{
  "d_model": 768,
  "n_head": 6,
  "norm": "layernorm",
  "norm_place": "pre",
  "parallel_block": false,
  "init": "normal",
  "init_std_qkv": 0.0223,
  "init_std_down": 0.0,
  "lr": 0.000493,
  "weight_decay": 0.38,
  "grad_clip": 2.0,
  "warmup_steps": 240,
  "decay_fraction": 0.94,
  "seq_len": 512,
  "train_tokens": 1337000000
}
Each number is 128 + 24 x the weight over the matrix's rms, rounded and kept within 0 to 255. Layers, rows and columns count from 0. Numbers have three digits each.

# layer 2 attention query, 768x768, rms 0.0193, rows 0-16,128-144,256-272, columns 0-95
122113113108139121113129106112138135176138129148103136133086095135075155184145130159151093199128119124147122138096102162105112139164120122097117134142120122109127117162134118128100107164143120105114114066104178103134121137101149103087133133103101119070136116132151109132125074126115147113
162098120084125115156157112115121141087086137106093156139126157125113134116089111119079113160171130126128129074092095132109144093147137118099120116136099111147104127166136055162159144163133128153144124130091130107114123162144170152089133172102099139152084123114106123118175112165180148087
124090116131151125126135143122080104101119135102124142161069085095129116120130164160143142139129129126123121129116110151129175145125118110144138131135142129077129150148137106103134161144131201088130129139117122133133136156115097162137134124128111119116159133106155123090102158144133124141
135129148113175168106145169134100164169137173096133102170128169139108127114157082145084124133071095104136162104164102110158105098094132058112126125116136118149129126126131119150129141140172190142165108156150102133108143115115086150157160150125090151135137145134146112116146085074145089101
081138104133128129086106161123116139125164149098128142149126110130146105140115127149120146128156094154115105134131130111141098127113171181127119132106097088127134139124126166144121153143123107151090123116172149138108132116112126141109132137092113138107143132147102128132107097127152139170
116129160119115144116136114133120134123108153121127122117125130122125092149135152118127106123117146121122127109108161153112068115157148122122121154138141166128147118133137095126098105137112111137120130148079165114151119128150113129132139116143133094172159111099138095158152092145123110122
141099139114130130108155121088146145132163164162095109197128090110114101110090118134084117109129116121079118163156157162146136132151144133121112099099104129114084129130109139122137116111128101111096109104098139144096159175140124090167116162166128092111136142146161146131121143138114170104
187136127143177149120125112168121100068124137127150112052093139183098127161131117123112113108144141149141131128132121083125150130113112165151131123112124143141157101114141135121138117105120083129126115149132101124168155175113114088127102102123120147153091135120147103156123130155118102084
069107121159125086171161133136111119092089099087143157104152081137148142118107128139119121108096108159110117121092141158088111115081123122155115158141150091152112100136128166072138111146078120158139153116130176134133120107092119156127129128139133168151145156095117146135134132125170133124
112181110167121127110155156115135113105132123116151126129133105107145111097134132165142137111165163167105172121176156120133119146110137122126143119090116115130129114131127147103151101127117084132089144175139111165127101090137157128144111104118124141159135141126104112142166150115111141097
147136144102146114166105132145107121110159157144155083136158135076070136150138122175143116145151155116133091106079118085115157165092131138105106137111108149172098143134127108111152136129118086157142116145102094116141135159154151088154126141129204152165126163142140118117146155130146141122
102195123102130085124122106083125118136130119113135097120140145124140152131126158158061103109124121097116095147172125111154133138103097116119120087112144138140150162123142126101135113158159156112113086128149139164090132076094115128162156118111132103152121129168110110158168153073109156156
127129180119125149162120155138119126103124121156147132167164114168136155135125135106166149116113153114153125148115124138070125117134112115147175163150135131098115129150123105149137113153123142175126130082131136101137099124120120120136122165139146182090075190152138141141109136132121140093
156134143111107169101098113098144155166124138150130129150145109115119135139126165107146139143144115123120163127147127114112149102139142122077134126142110090160102143164098107118164098086150112094139105122139163107151162114132116117105145139131122149150109067147111105120161146134129147145
148149181131105127140149136141112143125105119173152100090106149134130160124079102128143097126103109162171145124130121098121101120112161124123143151135115141118120118124113104114189100134132122142125103135126097130156145153118135102136109142165189119151098113126117157102128108119129154129
188078141137160134097159127129125155072095121127146104146124130188093121129163105128115142140124152107092172083102114124130135112124085117158112113174125122147099142178103103116105124129148145122128095097144149130151139151159131123113111087151152149171086141122141118132137107158142140094
160130128140119110133182103121137162097099101103174159147105148174049116138124087140141125111161128127127132121069128132097149111151160153107143137175134115125140131140128104104141142116134135080146089154132113128160115157146114128120161103112125134146132130124082134090143069152108138052
128158158125164089105120166169107162100118126110103131143100126149138106148129141130139095191152093140133090136128169153120128115136116138125113156120122158179102109121124095157135136119118106096140127085153111140154143092129156124106084108110152108141131161205110137078152129124149150099
103132109099144074116083118112121126147150113188119121141156162138168085140105133174084154150097137107139141111146130063140126135094141105129126095137137119135107138117148143123145112123163122151146123140175116130113111133117124143155171163123123150135143136125118127119131127100098109111
158150119115110169113166149145093129149113117074130133163085107171149132145109150175161094083122147158095145144098087150138123131110106109132112151106096126107135138141158065120094178124117151095108114131095138130099100135116110169111135099129112116106111135091144148125144156164143128130
103138132134100132138153121142151135135173148127108101177113107123131153077161130131077107116086124101128135107151112103094110136148126120113142138160182133124103161181121085111151170125158169106092091123125110126122161147100098154118113177108135151140140123126133117126152112077194116095
107113145155133130107145177133142102162139101124103121121154157097169095165103140142123137131126133097122114144178135122131122101083122117154155135129148165131104129132141134148163124155170132142096103103175112128098110091088140090104141160059137172103119109158147136147130122108194138131
135099126121139128127137140140152148108114134124113121113092091124142127152154116115135119163131115133124135117097149096150154125125107128171119138152148152067117105135122135153132146141128132123142169108092150123101136184139136135122137097148129135112134157108121167141133090071103079121
121103181146133132141114166130144151153115125127128116152160107124150074132138101126051156110125145137122172109098136130118147115135113156111117174151111143117113121137113137111128117157129092143141133123084131142125134121140137130167166173160138146108113136141126168161134121149135141145
123130103133150126167130143140102131149121124129133149134118138127078139141129160117080148118149147125124124138128133121163127124145135158113108107138130117127140147110129134144094138109127066117144094122112100141125123138127117135086123104107144167136154121106119095089107083140095103138
096148163136138139161145156159117141154115138137124139134142143144142151172114074098153096175148138121124089134101176151176093129128113066131153110124114156127136091123157114115125140169107164222112133168144185077119107099137109110123151135124145117164070104117139155112112150144143098112
099151124140123148173126105117102091120097125116145110165133141160103147132122114113142114121152110127080108119101158143118115128155112096109132133122146117127154138114138137119132085127117081112094127108135165157153153127133190127139146134139123174100146108126171126114118135147115091094
172158091135128102125178141121150115121131147127174115114167097156135080150160105120118122115127152144170100075132142138133132104092158136144129089132113145123101117113126104146118133138113087146148133166108115148124150144164138107145143096113174117175136151139130128112137121119141129099
107164123105122138106143146142119099124062140106119111103162137118132115109082146134121133148127119091160115091095121127113112137139114121120107157140114115127164146151132125162137148133152149148182120122113128089110122113121100102130156116109083161156123170147148132160089128146099126142
102110099168164113141139112095127135113075148123114097088141172119129154098128079089121118094147157104123120125130125102080072127128147092101130116147135100163088112128097123110149110159126077176121169135120115116122127146092114081133109145131140130112159108121106201148103131117128138104
187138106131108144159109123136138113125164138121103124139118109140094096125117120141128136115145139104137139163113092126118132109136179134161142129098089152149118133129126139126165135132199144110138102094119138118148139145112126143112113085102129126133116106095136145123135121128145098146
185117124114112150102117116136134151113133145137171142128157139123111118131121090126118167101107175127147140113110140103128143113089134122109095138142098137099137114125120160175125141133142127109139133143100111141135147130166162132112132123134170139165124143138122162141146121145118134121
187105120104068133134161129135144125101098142126163102125148086159108148086130160123136140140122128127113128095118123126116154114170122128119100145137108116144124154128160091148159134096102125076140132125101133152145154151141107152113115117128156115172120136129147143129096138153133130138
136073135111113141098148124115119146124057114147159140140138130136062133130084105103147102154135126137125105101084109136119129154181147143130131170160092114156118127113112089122135171125115095130122166148144132098206109132144174150097123133135105141162112180108152136137094113140095170084
115144120130084137162132138121138099103129123126135124116122150115134150163145157151148105153132160140106099154122150114138117177147126146133125055082128103127115133140156163176155156138143123159122114100114154139089122118142106148160143115128140105125087149153121044153136124097126153143
136153152121128125138164133124172133094088137114101104147169106145098173087097141159136084141104112057141128113066131107122093154118140133101095154158130129148143158152112085153121133098120128125143185132115118143151087081135145123169117124112129162141122144087169166107095158137128155106
139125111124137148176164167119116085133114105097119123144124088077135166134113156115184141115112107121116090169102126099130135173102107089120142142088120097092176131122132116114156149160115134133144121161109123114117122151108128167096133112124124112124140149109151124144149138161123115133
137133118123166120140096116107114169171183133104139137142131148118147103095127155150101155156092139120141132137160159109068139154141101060180164127123135133093149104124137117164137131150137178142144120145107127140081140098080091123155133144102153084105145136084117121108110089079139107118
130135150157137150141099175154077133160131133091149083128177143128140104124080150133128131123177109090087109102150118110073117116117102143093156111100110131150142080163130126160121130135113137106097109101153128138076114123133128131099152140066090091073127140088132137127116132131138169181
157115115156117187163104128130132132105109076162138127090109152130154138101155165105121142102065171083163122113122138123146132165120131089126139122119163117120151157117127110153131149080110104107179156120122115128110147103188142183104114091155150146128127142143141111129115115137100109142
122107094136148147115109134099135148145166100143125137124141130138139067129103123153051145131148098116105069137108142127123125152118117160117123134116145165147114164123162099141116160130127136127129080117073143120113169103123171175160160082167104090128134135112129115149121135132138163153
151106168132145141125074103123127129090170141108137180077117132112126110133148154181131140154176122160146125129127147077112133087101134136157101176148111123145155144126144130062137130113087092085119117147128141109163104125157179137079116138114123132192103115097109148121128101099119043114
111095146159150121158137104163100139103118129100142148151143166134118118154132127106191116161117142100114116110080138167122127115145162128112143110137144125133125102135098109163132099148126128129134146147140165105157142171123153143091190147161105150124128135108132142160108159123106123140
118111148176162158109131133114117135065169128152130145146125099142114084106172092108155089150180079108133116169146146091119142091100150060135139160118110103100136124139110175094124154137140088130153117119125158107100126115114087120143124124090119115155131129166137161104133112126089111140
128117130110137121098137132098101127132126137117138170117135114176095155132127123126147078171137117168161139113113096104095121092154163175099129134183067160147059123157128095145103126113123096135106118088095148124109133141147103106116130147123153131161093099119106102137103163148149135143
151135084138145120125143117127150134178129108140120127123104135075104097138104132125131125152113125116142111121144112127116147109118095128160122131135210122128145103138159128142084133158156124105107101104124072152106123138132106115140119115139102145144130139146132133138119154118117166165
118146154136136130085157150156136108133135144151158164137123095133143138109128081079111148153092129098124143136118102120096105125089127101131102156100111152141089122100148105105106071132112122118116132100098132095132141107093157104137133134128135139145124080139117101123090143145080148084
160172110123123145149135153089117116128130176132136152131145115172123124141118150097133142111097117123105096113078179103107124138109178154107077126131111126174079117147112147157144099109152106117088146120136144100138150092181157172123128145114123140146127117141123089118145124114136150142
097124086156104096104099152139134099129117147084093129120109141151117160129110120123106110119120135158158133099136124119135123114170124116080103135129126126144147170121155105104097140139144160128130151113134114127127151176153160117115130134175117133172127081099115121099117133158106117067
183128127135141105136157148113133117115132123158148107123141117103127109137163126153136158164126121117098151147103116100090138143142152138145125133123111130114102150133117139116144153120130166108135133120141121134156140148127108145114116122124154162168126116106119160111155111122137105121
150106108148140146103143119123124136094144155137150148123092170128102103139124096125135173081139170142127106127126161114154165151151144099148120133125139131174116099124150094143109191086100124094148139117119143151173096164153101113094110094177113146088130143146159107108135086170098162075
# layer 2 attention key, 256x768, rms 0.0182, rows 0-16, columns 0-95
135103119156138154172095146129173116112085141162112145141064120137133155116103147088137132107106171119143123070102146115137131127132097135136129138149119142138149149162144087157098147129137140109148120131091159147143171151192121126140117176177143121221145165139101129099120154122130125073
116106135139111111156139176140118119129166106187104135134157085109128072154158126152109127166130101127089177120138113127125137138158132163147123124142153148113159135122128149155133139138145116096140125092129131103109084174115106110132145142112130115104090134144110144136164142137137139140
139110132111112125089157147150126161157107121177107179133108130105084101094111102155112095110142129114123153113125153160104122124133099135112156160121136146133131128127110113129135130143152107094128123155095117127152151089133117126097120137110136091149148148154121131106113105102143135094
143112115138117129133119151145129123137081106131130128190107124137169106103135145124138124123128128132159102069135079141106103148120098102135146162113135112130111097137095160136100094125097121116115126127128148108130139113088139119131103130114140145079101087121155131144119098168117158141
084129108108128155132103208112131136150131141156117143097126173110162132163120148126129097121102094105122157116123126151115138139102146114150141129143119118151116178100087095159100124099119122119085161124092119095126139170129080128123151128136142111127149143107125155160136134132152131172
124180092133132123134094171158113089154120087119117146119147109122088135106160179129147141151127117108075113090134154120074155160161108136110156133123146120124107137094152135130103101061102136124105131089128154152091144102153111146117093104160143115130132123123168163119124040150139121144
140138123156111156150108130108129144166115160130168103142109132080142127126109136127125137079158129112147103162140102139120121142132153132127115108145151110112146130106167114132152111115096118109158126111103110108136133117148133113065131137127133106118141116113122120133107101158102128167
129145114081136140108105135137102139098145081130112111084141157126151124122126175137120137104133107117151122133154131156147140132134140126138118140132151134095121154130113114097141139123108118125132120138106124171144141181105088123111142143167149119131122120176148110136144096135139129118
123140158151141166164147136114156136110140121163148118103137156162112112152134135139139145094144127096092154162117097140134099099129115126166137126143133113119130143117134102152138172135103115124136091145137144139122089104107162105152145140107157138154127150131138120131114124105124121141
153112156110112145105137114124100125169055150128134141162120108151135130083150149137143125146121113125128188128088133163110165132110147084147126142134131137174100171151114082121123147102120122139128137140147101148113158135120124105153152120144132188102111154092154125128130151121103151171
124152146128106145123151098093151137121156124123149140122109139140148117117109100154140100154118136137153173138155159094126118105130149166149121115106106112128109110133165135118151122144150133117150138118104111133091191155091137165143117133126111141110146143176112110130086108120150116137
141127134126133118109145117103087115129165146143137151129131115118152141125160155102148128137154124142144096149138157127141136142087123106098132139101107125143122111132135154084119091132148097143130107156140079129152091090135169128143124143108164123159108085118128136129112123135081111145
125120151124154155069119097153136123134100119138132118124149132155127151102157116141141130138084105107134094131127143131154133127137159125130094108101139135111111092118109115106153137138122095135137137125081137133120095131137131127086132094175105104123145115123153139142135148131104119115
144115113153158146142148118133115152096141077129134149138131170126126124140125114143125145105106110104103149155149107114145134144133127137149139097126111118115134148119138131085098129169100091111133171112113132123129105103124125140128152102100120105055107126127099112135153129125132132118
131116142103148112097129118153165076138140174159143107144125116097144133116155117139128163141118107120102112105156117120093114130194114133125147126084101152109121146137143122123101140130128111143100136107128111117146115103173088104127131151074113145119135116119151168127099102162171131114
161096117119163076126125121133120114146132110106117165096112111125116156138156114135102132131147153156163133103132151151084151137139153147107120141104153123092114123111102152151132086117092170155137116166107154152126155082148129119167147135117163152129151137134143121092136153132098112137
097145097127107143130112145133108123135102134144114093165123107147122122089109177158179121106148130120099117140097089119097122142040121124131082145119129099133143083097109101134117141128078165137102138167084123118142123139128116145128136161168190145132120095123139044140125218128136115127